Each number is 128 + 32 x the weight over its row's rms, rounded and kept within 0 to 255. Layers, rows and columns count from 0. Numbers have three digits each. The size before them is the row's rms in percent of the matrix's.

# k: layer 3 attention key, 64x256, rms 0.209, rows 52-61, columns 0-127
# q: layer 3 attention query, 256x256, rms 0.212, rows 53-62,117-126,181-190,245-253, columns 0-127
k52 096:168098123046139129132124124134116112093139133111131182150153110108112161127118110126080138168140162197117128122174114073061135105122114102182118170158103185138125139140142079199155093098142091087095134169169100087131190064149101186172109109120152086114179158090168109129110116135139180145077129127133047137148111100090201189130146079132149138197131168115152150062167105108140152201114
q53 115:191109135171161127089181127138138187116140090232184140094104100158098110144143102120109056114081120149084071161105144158119099146106144062130092097086121143143135108150132130066141131152139171120042191154133110150090125155068067075174128134146154137096114115153160148084177138107153132130091174132129145109139139150103125155142132112174097152108125106147106099179102117084107158088085
q117 106:115109187133136210089130153129086122082182116159149156126168080085120114152137150142112137122171083186156131136116118116190125160116147152177139106128119103143105176122227167131099110109125131125126064185076160107124162146129159093180098123134136131086132131123090116130106133099082139127101126174084168103032138187124179083069129200136129123119154098134127114165117097145119153188155
q181 106:162099114165108099201137188094105088119161113137136108114128078081116144134110173151112077088097074181070143137138089128125116099132122159130072140145159158110139145065129148078115166102152109120107128126192111098136138186149155106201133102112088130144155149194120128119118146107082145116148116168095161177094099063122183122103108160130123126116119108071126182074109054158176164154152
q245 095:105111096136137164116139152102191040107121185119159161124113186151146099119136137147188063108108163135178140119124133139172126099147117137115067197159127143093115108182136115140146107114134098127150112111090119123165099105093107117137096135143066137125152112086154150065107140113110159149193161116126089142151116112095085119083179193148082121159164172100132137120099161122133101113140
k53 104:127128117109109163115113119060090166168094133120105147157110135112124124083153099025196147115159162056083133098134157110101217198133108160183127070053093121119168143156166117117150144149112079148120082157135133102153095106116152125107170097100143094091137074142161118143174133077132095112093162106122132142085125161135149122180071092125177167176107129135129145154179183129123160092089
q54 110:079073153138182126125087152185114147128082152146109128148128119131112157079161127077160163131129168103083140150147084051137170134152089178136166153110121109105145134088125121146110130075188105150126187109080133146087120190072166142086114184177083185157121123122146152149075105165124181126079133115081168145127120076130108098106131145113114153174163075155141105115083107192093145183129
q118 102:194109150119083097130135163143175178073088111094151096141112133146141115121116083169084080074108105122107151165118184175067121138145073092095147132084094120143156147144172133076181142096174105112113128150082154060167070153127064143105101079112095080185134116140102121087140130116066104159122143138104113091114110155151141126085122125170106130124164152102136107135163166062097171132126
q182 106:100141162108038160096186120065104158110185088099099167217117121129181101150178134146127115125131138136095111109144154144115176159159128139155121102152112141129187089096091152108095168121106219071119099103139111144155086110133053126087169125145134172121164105128149165119104137055181096180162074125143106152126139125103132090084130119166132072116131153116126124091137151059139106164133
q246 104:126112161071137083156103122163122177117154112120129097059205169127099147129126114194154139071167103055090133121125087088121143130131136134146118103142131101067139170131149199163132109150074142136170140130109148097139171069108135090132204142180152187086182126161177140073096076119103170120089146092115120125127155147128159153161113132136139094132136118114131145102153077235147137087102
k54 102:099078147123088131148099090178129160153123111094143115075115163162151095102091119128063174155128146137157109116128168134144077108111132105164085082140154096140153121101142054104130101129157179075133131077102076104133119147142128158155091172113106054178147122156114083144086113125130109107139169155125121117096087073164125122108099123196085133166107154127121123151072122172149180160179
q55 105:170105144101063118157146084119092105083158129146081111183155221174162093160175079104107171223106119088106142118107161170187137144062133088112155177147111100171075133129043084117120188139148101164163122154148108143168121123149096135088095194146124093153166114104109116122133104114095091117084122136139178119091067082130117133112170093123148117098122097164077150118077152179124137131117
q119 110:072152113073158173168114124122134110086152073084090102115108133132114181092196030157137179160113109145054105134123081154094122105124128169118156092099108200168106103172104118150133170137057135091188089171169073098127116122181153143137134127139164135111154194155084107150113151117149114146143129171165116116165137137104118130186179131131103128093172175081077126145142127131162132122122
q183 110:117100107143101146067174132144108098118126087097163156120190131151097150128120154059150145123138183085095121180118115125100107153078138162102129143128063151153094091094147093097113143106135143089143113104099142119138059119167110127170082149113124131138127163147127129118079116163115093133176105065096164139186077173063052081129078102091117130158108109148082193168119117077123102111128
q247 090:121122093099140139143083131099140100140103090119165154149187128098089190163119153170101156080132144165162147133096041061178086069088177127124108171162118133088122098128169049146070102105125141127083094150092124150126102065116069083115161109119166145170125149135135153136116130131125090094086173128165120077073102114184159135135094117148100120115132174172145141115090107116159085121101
k55 103:118094155126130101114073105144157125195176158133149121144104125151191101139165187162031061155149077102184095116147149090122140075100082135161146094147106095152139166169132123120131152124147131138164139137157111147101114193153162155115169152111068098141150120104146122139163131114138105141135164180116139122173168118126145125066157086085131115107112159099140158141205136154156212166103
q56 105:127109122183151155119132152127104120121152093104142133108119095110123212112089047090090136144160122085140145144148099139111102107130143156118147143145197133113097141117104100134110160115103117101086109136166101113156107164158148114147143150068173090131126193093142205143148130163080151120136084117165157125098091084100096142080165149103115123154111100140095103126117121148206169080139
q120 098:122113179172161116076118120123139113121124136145083106195090142063171086171087162130052092144100152112104106139131119038148156111130188140086031095107182132102129146130089168143126135130113126187111209107144153142124126130119123107200140142140090092193101164144124096152062149073136161131186190083104132126143102169175139120080055093182088106136153114126159138096139160152087157093127
q184 111:169125109123118091134152157149054150088134162099199106180148165132101117149124180115125148147086160161127158156149086133129063149097160094201178176121125152098161161113130085151158153145157127131102135100113094102122151177104162119171094126151131119154147081137061103087116149118131079115115171113056169130089109140145136121101154100099168136156136154118095180128114124115108112126084
q248 096:094184122111145121135146172154106083085163122096132160099159113093044144124167184109097111107145173103142121167168137143067115138127150104117196074143096092103053114140168130163126114096091142119128092174145122078138105136210124112178166160110137075146112080107155141158131092115077165196069141102136173134122095070121111117105155157131114074145110097109138094151142132161085132089088
k56 108:131121103117161132105140183145156097102137108140101143196112117123163116099131160091095076155126184116151115115134117110184106118144065143137135149194131130164159123174106076140122133126066177148163118119125107123110098104163140178087126071119144179085142069084153142120159182186137164137091075121162100132145107189147180062091166092148104186168120135180113135182096127132109099132175
q57 111:077076109125153068182134122092084157144142106147143132163153136109143123126169202108142090138058144141132094128104148161118068138107119127146089199103116154095097160088170153189125125120090131123144090101137182141138120122130151105150146146130099153119084109139116128131140100150170196128096110170115126106153167129163123175108124101183127155139088163142156119118144093110121158171152
q121 113:128196129105123102158167119130091152135112148120131144109176186126127205135145182175125169186097182157129114098173091148174140183100106118142136122157144151136175133163141162150142155172131094083155134155082107141182079069121057091144097175148145214121163165149138132133165091052153124104131113121131123112097123148167033073098170148136118178156156127088182140119115078128177123115125
q185 112:160138148140148111045127106127121134135130105134186180127133160180076179115140165125126068134098119173087134139154104112074126078168162111133073106076159130130111154159202055103167127156181158174109167158081126040128114128154143094085125132166128150146108081124154128154076121128129140094067141187109100144113110126087216132125154137122093109111119145115122113115105182135135107066143
q249 098:143083148119137140122137143109163167072109096100098110089129093121123078147108134097115130104162072151160149145106141113078083088149169130158146105111176159069090135086124127138122140112095078092102075067135141113129150135127078183096120062110110140143130127079123168120142116122145156110096124222140099144104117108162155114204085141163084076163116102191144154140136154156097121106132
k57 104:107146097120149117151022134185168146122143158137105203153111031089128065086149141198136143110168052116163141126085124109130160165143105100119158148119140086143157167073108158078124094064165117129157100111132130159165151194120101145108114166172090065062107112167116109143110118121122092139131114063083092085164142137120100120101137157137148070076067179165097125117132075146085131151118
q58 104:126097102111133128116104161093121145099182222133117141081134198096114063120123107101094136203166095102093181142093105096115105182111082134095183108181131107129141104148128160151120152106158152149133125136196164185118117100076104143139152055131129116146095098098153090111105197119138132109079148196140091109152137119108157054122141133145133157101139080177106142173132123150085128118108
q122 104:118097166125114113115160138159182072110145136143107117130114175168143161129107101126183091132098110222137126115091131152165070139164130150124149124172148155058100104130131110130108182165140153137092130073123122136159120104164126124073115124131128111135133178160143169143152215150132105089181127115085149140190129176172072091142142100144182135074114174156140155181128142122181081178127
q186 108:169099147136148102108127116165157130130147175078020163153119088045068148120096186156116114159164125133102080109159113133101107064151124124160117085101147092132198148125149172165162134129129124148139147050084151117152117131153109102113088127084087105143140108177117162137127122100149132099134149088137093144127187142208146132089132077115133098034110170098138067173174141092132118154093
q250 096:158135128122175120095140144083078121171164140133086159090156138135141153112121078081118163095082130069099130141146126166124146122108120069130150216101122116054164126096141096075089069132132108112159142191148141099127090037207138110138156143136139108152102163169152106100138144133156093155153144112171163129096124105108143158170178146098145127197125119110123164121106125130133111130088
k58 098:124126120140106143154124126149169143113095086150124127099090131123144067081188122169143091118142127126148159120118086196127119132160138130106136098132130127227126136105095149189083168136123129054134154118174113160136146132094192148156161137148102089201133128121110142135153117131152147089124114185094104127097159163130159181132100111131118119178172135134093125096078114195113184190085
q59 110:187149103141124207164129092079153157110103140097124112172179090110114089097104185060127097129147190095109134132118126114160140103117114138096192099134140086167130094114132125096122130101059163160126178136066164159128132149082133123160110151168114141192137113143127093143108118156101104140171177135116146133189121138184075162211076120117116135106127094041101167116099113149117168105140
q123 103:129086125140120114152163133176129131168119124065095162113109148151137113107109093098116149169170168079115137117144183131164164140139126128148109081095135115135148171138190121122139075125101120125103176069155127090073163114113080153138154094194119098125130060138117118145113048171121098081152128111140139177135156106135178149143153124094089173135143086149098088126127138228203091093115
q187 096:154189131091108112112071074117170141157142100099138143078151152149110130121123156103138098149127126174158155120090074152097176180105134146109099160165084117087091135138104125056098107143105084081137183166109117103166144167069094142118142099179164166062127147116105164067163127119133160086160160142121077141129108090070112130133125100082080057075148159086151142086070132121148210099193
q251 104:132135069121174105105140115085136200116088135150139105105111116156104151137136104109115157087058077188206093106167139092140115113095149133122155101149166129135107056174070065121138122092101161159161092115101073118128102117159107092110167126076108134125149127139134107120103134175120166190124131191065139135137094225147129159133146175154174073119129169137149155138161108094105136080126
k59 099:106139191142089144124135099156092127179119144135156071185133143145171080095149149149113139082149127086058095119124178147067111072123110185120173132105107094095129107111091124178107187157110102187089168104178136134127127119152138111101192122152089167171123078163095105179091080103136081135130085100171121165107151099104100091106101111157109157101134080173135133102207077160170048143146
q60 111:114121108079155152096078125120060128192132094100072176127150109082148102167121105080136157127107154137156158093185077077195157131137149116118108109092151133126142164134160157118105092083120127150144115096138137150097142144116138144067138145153155132090146096106125097091111135190099216121145132143118145124170108223110146141159103126124073132188051106104107104167126142121155137210165
q124 109:154151118101105040111112131138127148099066104146136137131085157143117155122145185179178103115083093100103111102173139101175089128137073101118156103126160144130100048127147148195074152117147147180099168121130176170221145164110097126144127125145192171116139168131192163132147163153080163137096094150146103148138078157062119129174148187140143114116122109129107127136109145129163107177104
q188 099:120150116137192163138113105167174107126103079139139115065128060180154137146146161109075138108110166107039061139082099150206112150086130128161166133155104164130096078099141075107104068114188108062157076121153106125121118092142141072163096131099122107147076116171132131148074111131165096164092153143062095110140126128177114107164144145149149129099122085185128097133199059122166163112138
q252 104:087121088186135118149122088187152159073161112054139126140159078152133117153049109166140135134125083091203082093150149114158177153112192141166093133194144100106167134066079123136099082100162162110123150137090140090109113087096089124164108129139111096180152113152154159079093110112103094125132193123103090110188185111154109064136149142168080173186093089190113135095131140142113108154119
k60 102:104125136143092104111132181142099150180134108135123112176181128073107103076193161171150160113167122141116089121150087147117078089171108075132025176111125127124141087177122150077181143142144105116135194082148135097122129127105146153130099115102101150085139109136075067079128127224084088094174137151119204195097126084145146171124147135111146100116130131145116177063185156144080140148177
q61 118:113129168149108154196157174133119152154171129105159126089121144123130148125199142139132069096100107148147097157108095104134106105065110131157157049117169148103108112140107130156116140127080136133116106070131146097157116129096101119145147093216139101078152160195155121119156127145127133188169131171128099163164048137143135087159155156141099128165114129082113154101143195103131098136116
q125 107:169198135111104143073145121179121108079164099143072159180170126178126103133094157142137105126115156149120158118183151143121128152138138135109108161119167119131108135116063132069184084150123150117132134165148128139132121097148091126149093139124172096123190125186079118145152113134136117122108077112168131136118126126090139148127072135120160164105137156126053148106127076101204128135105
q189 110:150102111117136182148160173129159121118130081209144115149160077107157132200065125111132068112128139123146183137107136072111072154093153154112107132109157080106102122106173092138128119164109125097137146145111112084127109148104163116176176148144111130081138120076094134175143126170055143105154137121129109167132097045134046138101115146088097170153109061144155135197136074141121156121129
q253 094:111088111183115156137103193150110109174107101136143140149142105188083150138111093108129105218157164100094110161050136166154089093155050164134158155128071135131202169145187091174123101093124133157157157101100173115108158162128155089186125145133130142092170154127129176075184138105134181158092154152108147099145133162150112139091123140100095159122096095087158159127173062124139097168076
k61 104:124113124112102127139108133172120154128042134122159121119152126106191122089137174129129099125181079225140169139204094104118168100149141112131122053132134144158125090150060082138083083078147163109181105107155162085144131151136115155135071119150190116136138122082094042118152191111091194047106047121109104128106145115144127133101111136126100094201164123165141127151116174149128122119176
q62 112:095137145186143148121143164153107159102122126169134162158108068127124170110183184145129195099154130130161133155156079108128156161139085147107135114158099148102209189165187133145099149162051046068168074115094113159072113075068150162090106078129175133079132124132156087158089108129140147112178143157175116151102150097066129122143154156143133103154130146128111093081114127110160177095123
q126 109:140107149089096166169128148158125051103120083098110099147171119195129160098102155177149149124121125191117168185116129085204111117120101066114121148126097107126093132083157140175065171150198155106078086102093148102127087139135135101149101199113119132143091113111111123136077159059061135154075072127077202095116100095131144112154086071107140122077105127081120103109119111095107175135135
q190 108:123092111184110141128110209068137105166095144130139125139178149066227095111106074066115112137145123090138198106133134145154159111127123100099125153096160118117067084133149079126128141115075149103122175186173139111094150202121128080103189100116105135120135107114136096175107080116057065169139165151045175140081085151106180113116127148158068105128150049081126142116154048169057111150114